From a checkpoint of a small transformer trained on Wikipedia: a variant of Muon for these matrices.
Each number is 128 + 32 x the weight over its row's rms, rounded and kept within 0 to 255. Layers, rows and columns count from 0. The size above them is the row's rms in percent of the matrix's.

# layer 3 MLP down (transposed), 1472x448, rms 0.112, rows 605-671, columns 32-63
size [102 100  99 102 102 102 101  99  34  95  98  96  99 100  91  98 101 101 103 103  99  95  96 102 102  91 106  98  96 106 106 103  94 104  98 105  99  95 103  45 100 104 101 102 100 101 101 105 100 100 102  92  97 105  98  98 105  92 103  97 101  95 100  96  99 103 103]
[[103 104 160 139 106 143 154 204 161 122 134 152 155  87 178 104 139  97 107 108 113 146 124 123 165 165 112 134 146 134 119 102]
 [124 145 156 102 127 177 113 157  89 182 121 150 126  83 145 139  96  96  97  99 164 134 140  84 128 122 127  68 114 136 163  98]
 [134 152 190 179  87 158 129  70  75 111 142 125 112 189 150 124 164 140 142 126  78 143  86 143 159  70  95 193 123 110 179  95]
 [151 154 153  83 104 108 106 124 170 163 156 156 107 104 104  66 160  91 115  99 141  93 140  64  88  70 132 140 156  64 161  93]
 [112 183  94 162 105 176 131 196  82 197 151 122 124  69 107 133 133 136  69 109 173 162 145 152 146 135 166 146 134 136 185 123]
 [101  97 141 120 190 154  83  94 133 138 126 114 133 146 150 133 106 169  72  98 145 153 114 135 177  97 131 141 141 118 129 176]
 [114 141  96  98 136 156 157 158 126 123  81 154 151 126 157 147  43  55 149 134 157 124  76 118  90 144 132 148 129 151 134 137]
 [143 114 125 124  96  72 132 143 132 150  59 142  84  94 111 155 137 137 143 123  93 182 212 145 157 126 164  69 113 212 161 186]
 [ 68 112  94 143 134  75 113 166  70  89 151 146 119 160 166 127  86 110 144 134 155 122 105 169 114 169  60  66 143 146  84 167]
 [ 82 142 160 134 147 135 147 102 134 197  79  80  96 176  85 152 107  97 134 106 122 145 171  96 104 149 150 119 184 102 160 179]
 [ 80 176 123 147  88 165 156 125 119  67 104 166 171 120 170  91 135 116 138 106 105 137  75 162 145  96 124 150 131 166  93  86]
 [172 175  83 154  83 115 129 151 166 125  99 147 165 151 119 130 154 164 110 136  91 153  85  60 169 114 163 110 187 140 141 118]
 [ 93 157 104 131 159 136 142 200 172 129 107 134  93 115 176 116 157 109  70 127 153 153 150  87 112 150 100 136 105 136 142  67]
 [135 121 115 189 106 203  98 125 205 135 232 122 175 121 162 156 162 118 158 139 118 144  87 158 140  70 125  62 169 118 127 126]
 [169 132 106 152 148 125 132 138 214  89 125  99 140  99 106 194 155 142 169 145 136 127 139 110 141  99 180 107 100  86 114 112]
 [102 134 142 163 119 139  85 185 138 107  97  97 132 120 132 138 140 173 143 126  89 138 145 119 139 184 121  83 105 135  80 134]
 [125  73 105  33  74 156 130 122 133 108 106 137 135 106  95 141 119  81 175 139 102 108 112 157 122 157  50 161 178  97  99 116]
 [125 118  82 147 167 162 134 163 163 116 143 111 122 104 134  68 155 116 132 128 122 132  71  94 155  79 107 128 131 134 102  98]
 [114 151 181  70 121  76 198 143 177 123 129 112 104 147  54 129  95  90 199 145 107 128  92 136  85  96 191 103  90  92  91 109]
 [165 131 169 141 105 175 149 124 189 131 113 118 156 179 124 116 109 141 132 144 137 158 139 168 126 118  96 164 100 131  71  68]
 [152 110 116 163  90  86  86  89 116 124 122 116 141 139 136 102  87 136  89 110 122 122 167 150  99  52 149 111 155 138 133 171]
 [167 130  73 158 131 131  96 165 128 145 126 105 115  74 115 140 123 120 137 137  97 166 111 138 135 184 133 149 114 113 166 138]
 [128 184 105  88 135 108  69 124 142 154 162  77 166 105 135 159 133 119  74 110 202 138  87 164 136 105 104 100 163 165  93 107]
 [ 99 149 174 125 114 131  88 116 139 130 153 146 138  92 130 135 203  84 152  98 120 133 151 144 169 165 117 122 111 151 148  83]
 [ 90 135 193 110  60 130 110 108 128 111 150 148 130 103 168  69 124 152 114 117 118 221 117 146 155 188 160 211 159 110 114 124]
 [157 149 194 156 128 130 156 120 153 130 104 116 140 132 182 120 161 155 109 111 131 139 133 126 121 158 138  82 119 159 100 133]
 [ 81 148 127 177 111 110 133  80  95 167 129 134  95 116  94 157 154  74 119 151 144  98 184  71 181 111 110  99 168 134 103 152]
 [159 161  81 108 127 107  68  95 103 121 157 127 103 105 116 186 168 118 155 170 164 158 189 107  79 175 151 124 151  78 175  43]
 [ 89 139 163 134  83  86  57  71  76 176  90 159 154 125 102 108 122 122 102  96 111  93  88 146 138 167  63 144 129 139 130  97]
 [177  85 139 112 103  58 101 127 131 149 120 171 124 118 173  84 148 166 140 149 153  90 141 151 155  78 196 171  64 131 141 155]
 [151 107  53 148 144 157 141 139  95  98 137 149 147 109  97 115  72 157 159 137 145  96  70 191  48  64  57 131 178 117 132 127]
 [155 160 130 140 187 176  63 146 188 110 150 133 116  85 104  80 129 134  85 176 180  80 115 126 113 178  53 114 136 108 164 142]
 [150 122 117  99 106 120 120 144 108 120 116 140 119  56 120 147 136 160 184 110 101 132  97 107 108  83  97 149 140 141 160 113]
 [104 166  86 155 149 145  71 110 101  90 109 133 127 128 181 116 114 104 127 158  83 138 193 125  95 168 141 156 111 112 105 168]
 [110  91  80 147 211 104 107 121 140 136 177 159 112 150 178 132 124 119 139 165 119 144  40 103  73  95 102 101 114 162 206 133]
 [124 123 142 178  55  77 170 116  86 110  67 155 141 107 123 145 130 116 149 125  58 127  92 123  93 172 159 124 166 151 171 134]
 [105  89  56  84  58 110 105  84 150 100 111 134 149 106 123 112  95 139 117  76 134 145 131 109 124 119 149 180 162 124  91 136]
 [155 167  85  95 151 107 144 125  93  95 133 112 141 143 106 134 132  61 114 129  73 144 156 151 127 136  96 127  77  93 137 126]
 [ 65 108 160  95  90 104  66 146  52 153 139 149 188 112 106 130 118 118  96 141  97  72 143 104  95 129 118 142 134 127 146 152]
 [138 185 118 138 158 127  93 123 115 174  73 133 153 122 160 170 138 169 168 195 117 179 124 142 114 113  61  93 144 137   0 138]
 [123 101 110 167 108 152 160 178 160 163  96 122  75  98 103 137 101 108 136 166 114 174  97 147 195 132 170 121 165 172 205 128]
 [101 151 140 125 107  70  84 127  93 117  93 111 112 122  78 103 111 108 129 137 153 108 141 176 171 146 135 138 123 131 110 132]
 [ 66 148  73 128 170 161 149 211 175 114 131  93 133 164 177 174 120 172  85 177 176 129 105 163 146  97 137 134 167 138 108 167]
 [125 152  94 128 167 124 122 160 144 129 173 148  85 199 140 104 141 131 134  51 113 128 130 120 162 112 173 133 100  99 126 131]
 [121 107 104 160 104 159 186 117 141  88 157  89  86 144  87 102 107 205 113 132 114 135 144 141 101  93 163 136 108 110 133 145]
 [137  96 129 161 146 104 115 122  93 135  31  52 124 151 110 123 163 187 101  97  88  96 145 115 145 140  94 143 142 123 153 106]
 [121 173 134  57 126  92 144  74 128 117 114 166  75 126 161 178 125 101 135  90  82 111 116 187  54 179 110 148 103  70 161 194]
 [ 97 114 136 186 114 137  86 144 150 110 142 104 149 157 186 150 147 167  68 154  93  75  86  58 145 107 140 153 142 127 119 134]
 [ 82  64 112 137 105  91 108 115 175 115 128  88 117 107 101 161  81 136  89 139  85 158 154 103 157 175 130  72  96  89 202 132]
 [112 126 171 106 108 179 166 133 184 146  94 110 179 146 148 116 149 155 146 139 107  94 111 145 123 143 176  81 167 109 192  67]
 [186  97 110  62 103 101 143 173 171  80 165 168 112  33 161 140 115  96 107 125 110 122 125 163 189 130  84 102 189 138  92 133]
 [126 137 123 153 105 110 119 109 147 149 128 114 123 122 155  71  93 132  96 105  85 144 141  66 146 152  95  99  66  93 126  84]
 [147 125  70 136 110 161 169 135 103 154 155 173 145 129  96 216 139 145  76 167 145  90 145 129 125 152 164 167 123 167 122 122]
 [ 99 170 101  74 117 170 151 166 113 104 130  84 128 142 109 144 143 108 168 146 160 134 111 126  81 128 148 133 113  98 128 131]
 [127 112  96  94 163 150 215 125 118  92 150 128  55 118 143 149  86 121 151  94 105 124 148 176 147 128 180 133 112 129 135 177]
 [135 139 116 157  90 123 134 159 144 191 128  93 148 162 175 121 123 116  75 127 182 101 127 140 121  99 119 148 150 161  94 178]
 [147 183 122 115  71  95 154  96 108 116 159 152 104 143 124 113 128 126 147 175  67 102 162  86 138 148 116 130 148 117 147 187]
 [ 88 116 138  97 125 180 132 155 161 171 131 118 114 105 154 151 142 183  88  75 139 129 177 135 191 128 127  74 171 109 102  67]
 [ 97  97 129 142 112 149 125 124 110  78 120 132 112 126 138 151 126 182 137  77  79 108  99 192 125 167 188  91 118 141 138  91]
 [148 102 101 111 154 106 148  88 124 159 121  86 141 140 105 103 115 107 108 169 117 153 151 170  72 124 116 100 121 136 163  71]
 [119 155 140 130 119 132 141 121  93 107 119  84  58 123 160 189 145 112 102  63 126 127 137 111 153  98 151 159 165 126 142 199]
 [164 144 141  80 177 165 122 127 166  60 113 133 135 156 186 102  96 168 158 130  91 107 116 110 103 187 119 136 182 116 130  99]
 [128 134 112 133 155 169 170 112 121 225 149 126 195 214 131 136 159 117  70 149  96  99 110  92 130 140 118 102 116 125 140 167]
 [ 86 209 166 136 144  81 190 149 123 173 115 136 177 131 190 100  94  98  88 124 162 148 107 112 149 190 125 134  84 125 109 122]
 [ 95 129 117 124 143 120 203 107  99 149  93 132 153 138 160 159  89 223  80 112 109  95  70 194 154  68 116 128 107  88 170 149]
 [ 63 115 158 156 169 111 188 115 116 113 102 174 120 164 106  97 153 150  97 158  80 106 127 138 138 100  74 180 120 185 110 129]
 [120 147 179 170 127 152 170 109 128 175 132 126  94  89 112 116 165 106 157 132 130 119 131 120 138 151 145 153 113 101  96 100]]
# layer 3 MLP gate, 1472x448, rms 0.13, rows 606-672, columns 32-63
size [100  95  99 100 103  98  93  30  97  98  92 100 104  96  93  99 100 106  97 100  97  92  99 106  96 107  95  94 107 103 109  95 102  98 106 100  98  99  34  98  92 102 100 100 100 102 102 107 101 108  91  97 102 101  97 104  95 103  99  94  93 101  94 102 104 107 103]
[[114 119 190 182 138  93  94 132 129 125  70 204  72 169 183 138 124 119 137 130 165 109   2 110  87 118 148 117 109 114 134 148]
 [127 123 114 113 184 131 118  39 137 124 128 134  54 137 138 124 133 126 122 125 159 126 132 111 112 124 150 128 115 142 146 117]
 [147 100  79 130  97 150 144 143 137 191 103  70 181 117 121 147  65 159 166 136 107 152 180 195 158 128  99 129 107 121 116  88]
 [ 53 159 112  94 170 134 179 128 110 174 182 168 154 151  93 158 111 128 186 185 120 164 184  83 103 142 154 131 163  88  77 146]
 [147 174 101 120  98 148 120 139 144 128 148 100 162 134 147 140  88 156 157 124 147 103 120  98 139 102 125 158 130 136 105 148]
 [106 100  71 151 110 100 199 139 148 141  94 125 146 101 202 129 179 118 158 130 107 136 130  80  75 135 183 110 138  34 111 151]
 [106 114 109 113 118 146 151 136 128 169 105 141 119 105 167 118 125  93 126 141 183 155 132 101 105 120 194 121  90  90  70 156]
 [172 194 140 127 133  85 151 118 125 150 185 166 162 154  76 102 106 142 116 102 106 128 164 150 152  54 112 118  58 127 115 118]
 [131 108 214 147 167  92 168  98 132 108 165 154 179 160  90  70 120 132 108 149 167 176 168 124 137 112 146 121 143 161 129 185]
 [111  88 111 134 129  86 181 136  78 151 149 177 107  75 154 135  94 105 147 129  95 104 134 116 138 156 166 168 165 123 126  92]
 [153  76 107  96 133 117 173 169 113 164 164 104 117 147 193 104 137 137 145 143 160 150 139 129 162 125 101 165 105 113  48 116]
 [139 154 136 137 215 128 119 180 153 115 153 143  68  76 151 135 135 107 117 160 127 199 196 173 152 143 151  81 127 125 153  97]
 [103 118 150 112  81 108 109 121 136 124 114 142 187  84 148 180 114  81 177 148 145 201 140 129 133 108 221  96 157 113 104 131]
 [123  74 109 184 147 129 142 107 105  79 126  94 135  96 128  97  83 132 126 143 106 112  98  91 125 187 164 148 135  77 145 160]
 [ 93 128 134 147 163  92 173 142 146  76 129 147  89 110  90 132 114  80 151 167 132  98 148 100 117 169 159 121 125 162 109 115]
 [103 212 156 142  76 109 131 201 102 147 137 194 113 146 171 127  87 112 176 162  75 166 138 124 108 148 118 193  71 160 164 140]
 [151 128  76 111  59 163  91 136 171  99  90 122  95  67 116  77 128 138  97 138 122 151  63 118 154 144 129 169 117 180 175 145]
 [145  79  76 143 120 136 165 109  93 133  81 150 102 147 146 144 120  93 127 161 149  96  73  84 154 124 129 230  80 154 149 130]
 [169 127 153  95 108 109 178 100 125  95 137 151 131 130 112  67 108 101 195 155 132 110 105 128  71 159 160 115 129  57  91 120]
 [159  73 140 148  98 110 145 102  85  86 165 173 119 140 132 121  79 128 140 144 113 109 125 189 112 176 166 153 150 178 157 134]
 [146 151 143 137 102 161 115 120 135 168 152 138 118 104  81  87 126 127 145 119 100 132 125 111 126  37 123 126 130 117 152  74]
 [154 158 124 101 165 147  73 143 112 130 145 125 134 136 129 118  69 138 205 144 168 131 127 129  74 152 144  98 166 151  93 130]
 [109 140 146  95  84 106 125 125  95 142 118 116 105  87  48 112 113 122 148 187 121 145  80 117 133 189  85 158 140 142 155 127]
 [135 110  82 118 133 142 130 156 161 105 138  96 162 125 122 142 109 103 104 118 102 131  95  51 167  81 113 108  97 148 179 109]
 [177  98 164 123 130  78 149 135 126  95 105 102 105 108 178 120 124 123 116  92 124 164 169 159 148 163  91 116 131  69  76 102]
 [131  93 104  76 195 115 119 154 157 143  66 128 114 101  73 132 134 111 141 181 141  84 158 161 130 131  85 131 138  74 188 103]
 [176  94 164 112 153 114 146 119 238 106 132 145 139  69 134 125  84  91 101 163 151 144  84 188 179 111 113 198  92 176  92 124]
 [117 118 127  59 151 121 138 104 110  78 189 154 111 129 137 116 102 141 122 122 107 107 140 143 165 218 137  60 133 135  86 160]
 [133  66 108 179 144 146 157 127 130  88 141 165 149  70 153  97 123  85 144 140 141 100 108  88 189 176 117 143 171 105 119 164]
 [ 90 113  97 145 159 159  88 154  87 110 115 179  93 118  92  69 166 107 174 123 163 169 167 193 155 169 148 109 104 141 111 116]
 [119 138  72 124 103 136 183 201 101 131 128 127 154 122 104 119 129  75  93 146 116 134  92 181 126 149 102 180 148 126 120 101]
 [120 142 126 138 130 110 132 109 169 111 111 106 155 193  81 123 106  83 142 131 138  89 122  84 122 120 201  98 161  45 159 134]
 [153 119 136 128  60 143 142 121 121 169  85 145 139 107 128 112 167 140 138 155 158 160 104 215  95  95  87 102 163  75 123 109]
 [127  90 136 186 144 110 154 100 119 127 154 138 103 129 114 125 136 104 179 148  68 135  90 126  94 122 109 107 148 178 141 145]
 [123 155 135  73 159 135 126  94 129  61 134 109 143 144 136 105 126 127  81 168 153 159 127 114 155 154 127 172  93  82 116 136]
 [117 111 177 187 155  83 114 203 143 104 134 134 172 153 143 151 116  60 151 140 159  91 199 119 106 145 102  54 154 139 123 162]
 [167 124 173 107  85  84 148 165 144 169 124 151 106 110  97 121 138 161 155 132  89 136  87 104 181 168 154  82 169 143 105 169]
 [124 151 172 129 141 119  96 112 102 205 146 146 110  63 112 139 143 101 138 132  92 126  84 119  71 116 178 131 188 147 108 135]
 [130 140 124  99 112 113 132  85 106 186 138 115 135 123  90 128 165  84 133 153  86 110  63 164 171 153 179  66  84 149  90  89]
 [ 80 143 129 111  84 124 104 111 106 125  97 121 167  90 157  91 179 131 125  96 146 101  98 157 100 173 131 139  78 156  95  65]
 [110  68 169  97 120 123 110 124 121 126 121 123 154 120 121  99  84 133 172 156 116 106  35 136 190 138 156 162  87  86 101 108]
 [165 129 118 111 116  94 114 121  41 128 133 138  94 126 109  94 155 117 115 185 112  98 113 152 104 115 200 130  72 101  77 165]
 [149 120 119 115 168 179 133 172 178 146 123  83  93 111 148 102 137 114 159 100 145 100 185 129 179 118 153  86 159 120 129 112]
 [156 180 136 176 139 112 122 141 130 144  79 141  95  90 129 182 124 173 132 127  95 151 102 151 203 135 147 150 112 135 136 122]
 [151 171 143 165 131  95  97 115  70 101 119  84  84 121  56 119 139 151  94 162 100  99 133 116 157 110 101 143 159  86  66 146]
 [171 131 105 145 187  88 120 115 196  87 135 166 172 107 100 129 154 115 142 113 123 135 117  78 116  69 127 100 168 121 190 147]
 [151  79 160 188 169 111 200 127 108 113 138 139 137 145 135 161 131 116  81 143 137 100  84 196 210 115 131 145 116  89 174 159]
 [ 98 187  91 132 145 128 109 138 101 137 190 123 102 106 161 113 142  97 186 129 169 156 101 138 191 142 136 179 159 157 127 142]
 [153 136 170 129 148 130 147 111 166 156 169 157 113 108 122 118 137 112 144 126 130 127 101 142 112 141 179 103 118 123 180  61]
 [145 138 127 127 160 133  94 155  53 149  67 140 146 112 100 112 125 114 148  97 166 185 119 113 126 129 102 153 133 119 132 125]
 [177  98 128 118  66  81 211  95 119 124 121 170 150 125 111  96  86 112 115 100 151 147 101 157 156 113 172 155 119 177 126 110]
 [149 128 151 153 174 160  97 136  97 120 115 121 147 148  90 125 121 161 145 161 150  95 108 137 119 110  67 112 138 138 140 163]
 [146 143 141 144 154 122 132 133 138  93 173 115 110 108  91  80  82 102 137 151  77  74 145 109  99 153  86 164 130 153 169 106]
 [136  95 154 149 106 133 155  64 176 146 148 142 143  95 124 150 183 135  77 166 187 128 124 111 152 146 133  76 157 144 102  95]
 [157 129 122 124  96 138 133 134 107 138 113  59  86  96 111 118 105 121 127  85 136  97 174 163  95 115 140 140 148 124 138 155]
 [ 90 116  84 138  51 110 152 121  77  68 155 148 151  84  92 101 133 133 124 170  94  72  81 159 129 185 128 112 118 104 111 130]
 [133  92 117 179 139 162 141 148 103 129 180 171  85 128 127  92 151  66 158 100 128 165  72 108 148  90 169 132 130 133 116 124]
 [191 115 119 110  65 102 167  90 145 123 124 104 135  86 152 152 132 141 105 157 143 152 136 153 206 133 166 178 155 152 155 143]
 [143 177 131  72 138 154 173 138  34 115 138 105  44 125 123  88 143  92 142 117 165 149 153 123  91 157 176 112 156 137  95 106]
 [135 130  69 175 144  97 158  80 123 138 192 156 106 102 123  99 146 106 152 155 131 132 182 195  90 143 108 146 143 120  95 117]
 [145 105 175 132 117 103 119 160 120 144 132 110 137 153 150  86 136 114  96 149 104 127 167 190 191 152 110 160  36  87 128 184]
 [140 117 105 134  86 170 102  99 171 181 127 153 106  93 152  87 123 110 102  83  82 131 101 158 121 141 185 110 147 120 142 132]
 [130 138 179 182 117  97  83 102  60 146 109 167 137 120  98 128 208 130 181 152 152 106 127 158 106 149 203 133 148 129 106 131]
 [120 140 111  99 131 130 186 113 135 181 123 160 120 145 144 166 150 138 158 105 129 160 136 214 120  79 160  98 131 113 149 105]
 [116 135 134 157  79  67 100 180 181  89 112 114 139 137  77 110 120 144 158 151 130 115  92 127 154 140 106  83 134 153 155 129]
 [104 153 109 140  86 220 202 214  97  74 193 118 177  91 119 154 101 150 124 158 115 155 120  87 110 107 134 152  44 134 131 155]
 [131 123 113 155 142 180 108 191 101  98 119 156 130 156 136 114 132 157 174 109 142  93 109 135 115 192 152 120 166 105  81  84]]
# layer 3 MLP up, 1472x448, rms 0.135, rows 606-671, columns 32-63
size [ 96  92 102  99  98  93  98  33  94  91  93  95 106  89  84 104 102 107  97  96  95  92  97 101  87 110  89  86 112 111 107  91  96  97 104  91  92 102  40  95 119  96 101  98 100 103 107 105  97 103  89  98 108  97  92 106  93 103  88 103  97  98  92  97 106 111]
[[ 99 127 197 119 178 123  77 111 156 119  72 194 102 156 147 112 109 127 139 109 150  89 101 101  72 137 135 130 108 157 169 155]
 [134 123 137  63 143 193  86  86 201 132 126 119  72 143 116 147 118 113  94 144 129 130  97 118 125 149 147  66 118 142  98 147]
 [172 123 137  85 124  74 136 136 134  62 112 143 111 128 100 153 134 152  90 140 147  71 119 152 148 121 153 115  95 106 148  65]
 [ 12 124 113  74 176  99 111 152 124 134 122 151 169 107 124 116 118 104 123 132  48 220 155  76 123 130  93  86  87 106 151 122]
 [108 123 110  82 132 107 121  87 101 116 113 167 153 127  63 112 108 164 151 132 126 163 118 115 112 132 127 159 174 150  93 100]
 [141  63 100 104 103 118 188 135 199 103 160 130  93 125 126 143 189  94 125 155 160 128 151 105 103 125 124 130 200  79  68 145]
 [130 129 134 136  66 101 172 123 137 156  70 127 117 122 151 117  84 129 124 156 126 121  93 101 129 175 186 127 137  55 136 203]
 [168 148  86 132 159 151 110 153 131  89 144 141 135 105 113  49 111  94 196  96 153 160 113 116 111 139 149  79  57  94 119  45]
 [113  48 209 132 148 122 157 112 154 135  95 150 159  72 156 118  63 150 142 120 126 172 115  81 116 142 138 107 109 113 136 138]
 [103 106 107 120 156 151 134 130  83 128 108 130 153  62 137 133 149 120 182 155 144 114 129  96 174 135 113 191  68 158 127 175]
 [124 115 133 125 162  72 180 153 142 133 142  81 114 138 208 135 187  91 196 112 152 160 135 126 120 137 119 138 165  99 110  76]
 [179 113 125 125 144 100  84 135 120 102 188 132  76 113 132 149 120 146 118 110 136 197 140 139 156 127 150  73 162 120 163 112]
 [156 124 155 114 143 113 120 192 133 122 112 137 163 186  93  78  56 205 123  94 140 172  68 143 155 115 150 102 138 160 137 115]
 [160 110 125  90 124 131  67 150 141 150 129 149  87 129 152 170  93 114  95 112 145 123 107 115 161  94 152 100  61 121 150 157]
 [106 130 119 173 151 116 181 111 146  71 126 155  90 118 120 106 183  56 126 174 127 127 138 120  90 168 103  94 174 145 185 106]
 [ 86  55 196 133 160  84 142 126 131 148 106 136 135  94 133 119 125 102 120 128 135 123 104 125 122 108 115 115 120 120 107 111]
 [118 139  96  79 146  93 137 131 140 231 193 114  74 154  85  85 187 125  76 147 141 131 148 155 124  62 174  96 104 149 115 128]
 [128 190 161 127 151 124  46 163 145 141 113 141 145 167 106 124 157 192 149  70 129 149 171 164 114 172 130  46 170 144  89 146]
 [145 124 148 157 112 140  98 134  88 186 159  92 151 179 118 150 158 221 128 110 158  98 104 149 231 105 120 135  88 139  95 138]
 [178 104 152 132 120 124 125 132  86 119 124 172  87  93 118 101  95  83 123 153 121 115 110 162  94 161 132 179 175 189 156 133]
 [147 121 133 128 145  98 140 160 106  63 134 108 107  81 160 150 157 105 144 100 189 205 152 125 216 160 169 171 116  75  74 200]
 [153 171 178  87 201  90 123 132 132  92 147 170 114 142 138 124  40 154 145 127 187 185 170 159  90 186 116 132 152  96  48 116]
 [115  94 104 106 130 102 105 116  93 112 100  85 172 119 121  95 122 104 126 175 103 172 157 135 143 132 133 173 107 163  96 102]
 [129  91 128 145 130 191 125 148 145 125 131 112 121  83 150 158 114 155  93  60 142 156 138 108 120 103 171 130  97 108  74  90]
 [197  73 128 149 119  94 137 105 108  93 127 105 119 128 135 129 100 154  96 108 125 146 159 142 131 108 107 106 123 109 120 180]
 [156 192 141 168 157 106 124  86 157 121 158 149 106 131 149 103 102 114  98 129  78 134 119 109  72 107 149 124 104 159  61 118]
 [ 90 152 126 133  67 126  95  93  80  63 136 132 120 145 128 151 165 146 121 135  45 101  95  88  89 107 162  70 150  63 168  91]
 [127 111 134  76 158 154 152 129 114 129 121 168  70 156 110  55  72 147 163 139 130 119 167 183 151 162 151  93 115 137 116 141]
 [181 157  43 161  90 130 154 123 154  85 130 168 148 109 132 128 108 125 150 166  93 150 198 174 132 108 108 151 106  75 159 119]
 [160  99 140 133  82 115 186 168 122 132 153  41 118 121 171 129 106 133 116 170 128 127  76  72  99  97 130 178 192 117 160  94]
 [ 96 188 114 164 116  89 119 150 158 122 129 170  90 157  83  90 127  40 156 108 109 126 123 105 146 138 110 146 193 133 180 128]
 [183  88 147 161  76 144 147 100 124 143 140 134 101  73 157 127 139 136 190  74 182 144  47 144 113 144 117 136 146 173 176 159]
 [143 164  93 125 127 166  98 151 123 143 109  81 158 153  89  97 170 118 123 125 107 143 102 140 108  60 141 224 116 160 108 184]
 [146 145 100 159 161 102  63 117 103 102 159 102 118  83 138  70  89 137 143 138 104 133 101 169  96  81 170 119 128 176 128 140]
 [113 103 110 159  88 131 128 106 136 144  98 164 102  66 116  88 141 119 144  93  93 110 168 179  89 134 156 143 157 189 189 114]
 [129 138  94  89 138 166  89  45  88 128 112  94  73 120 129  90 148 191 116  87 123 174  18 145 154 122 172 161 112  83 148  61]
 [102  69  76 143 117 167 116 137 108 143 140 116 138 145 104  89 144 117  87 141 114 130  84 141 112 147 137 150 102 147 127 113]
 [176 105 149  62 174  99 121 118 111 133 136 131 106 102 128 116 142 154 165 133 132 193 143 122 224 137 167 128 142 108 151 125]
 [ 95  79 101 137  95 131 135 175 152  75 125 150 159  92 130  98 100 143  60 102 168 209 200 188  85 135 176 136  90  95 115 118]
 [120 146 115 134 181 134 157 173 168 126  90  88 121 116 159 108 149 108 155 130 115 134  87 167 121  81 160 119 159 142 150 203]
 [ 75  69 112 135 119 158 137 130 112 133 125  98 143 133 166  94  65 135 153  93 133  96  73 120 115  82 159  97 137  73 109 102]
 [ 86 143 124 151 160 148 181 149 161 134  99 119 165 135 140 131  89 163 116  72 127 152 147  84 144 166  72 119 203 178 149 114]
 [199 132 126 118 177 110 140 153 151 109 132 189  62 178 146 165 136  99 139 122 134  97 222 109 192 130 151 150 135 135 114 138]
 [131 151  57  55 118 145 177 136 110 109 203 122 104 152 119 133  73 106  79 136 111 147 190 158 126  91  61 166 129  65 181 138]
 [158 138 118 191 125  89 113 161  66 135 162  73 107  96  90  97 158 125  96 137 100 126 117 113 194 147  90 134 136 116  74 145]
 [121  78 182 101 144 137 166  32 112 119  87  70 180 164 191  93 129 128 186 122 162 163  57 110 170 161 126 198 108  52  86 118]
 [101 119 106 138 145 113 143 137 136 143 164 155  76 115 161 177 191 140  93 171 130 116  96 145 156 100 119 165 157  45 183 164]
 [174 138 143 106  66 166 111 156 156 123 129 172 137 134 103  79 169  94 193 133 213 106  93 124 164 133 104 147 156 161  34 150]
 [123 133 152 127 156 162 146 150 209 174 163 110 113  69 116  96 106 155 150 130  79  70 110 140 105 156 156 109 120 144 161  62]
 [159 167 120 104 101 113 149 145 127 109 144 117 113  77 132  63 111 116 139 176 165 113 118 122 181  63 172 147 154 164 146 123]
 [103 116 190 108 155 204  75 152 187 146 131  94  85 112 188 181 148 130 162 106 142 152 132 126 126 126 104 148 156 101 183 101]
 [134 142 140 163  86 120 107 171 140 112  91 116 114 147 164 153  68 172 161 104 176 129 117 115  57 122 185 148 115 123 153 125]
 [128 141 110 109 147 150 134 157 163 108 149 132 123 107  72 118 129 142 163 139 135 108 107 198  57 107 109 132 173  70 184 146]
 [110 141  60 138 111 139 149 198 111 119 120 137 134 160 109 139 117  80 130 112 105 119 143 184 151  91 122 109 117  54  95 146]
 [193 149 106 179 125 118  46 138 139 183 175 153 103 109 197 173 161 160 152 124 128  70 143 167  76 160 100 140 196  68 142 168]
 [134 162 120 153  56 122 158 139  55  91 126 151  91 139 105  93 115 170 136 136 212 109 143 155 121 146 146 162 145 115 108 130]
 [143 152 173 137 121 106 115 121  96 169 250 176  94 108  81 111 141 128 197  19 124 150 185  98 183  69 146 120  88  98  46 175]
 [142 138 131 183 165 106 121 135 135  95 170 167  96 122  70 164 123 111 135 161 102  89 178 189 117  55 151 160 132 108 135 131]
 [181 181 129  26 138 145 190  92 129 139 141  71  82 130 115 136 168 148 178 158 120 115 129 144  45 184 140 116 141  88 130 114]
 [109 116  95 178 120 127 154 114  98 115 144 133  93  79 157 135 153 120 100 119 100 110 136 214 134 150 148 132  93 159  85  92]
 [114  98 112 116 102 112 119 126 158 116  99 150 108  80 119 138  82 131 129  76 137 132 101 116 104 111 110 106 186 171 125  69]
 [158 110 174 130 141 151 141 117 141 126 141 151 110 115 133 131  77 150  99 141 152 115 167 143 119 112 105 100 100  98 183 152]
 [199 101 123 159 185  75 115 110  49 129 129 170 143 109 149  84  86 130 125  84 161 130 156 116 115 122  95 136 125 182 136 124]
 [162 129  87  92 136 156 150  96 130 100 114 143 140 187 112 194 153 176 128 115 183 160 128 154 116 125 213  92 199 173 165 134]
 [ 93 187 108 154 194 143 106 163 179 154 108 150 126 131 133 140 189 147 131 132 106 137 122 140 152  65 118  96 188 104 136 211]
 [143 113 142  96 145  46 139  54 177 150  94 142  82  91 120 113 166 103 109 130 156 110  71 151 139 159 129 101 165 117 107 140]]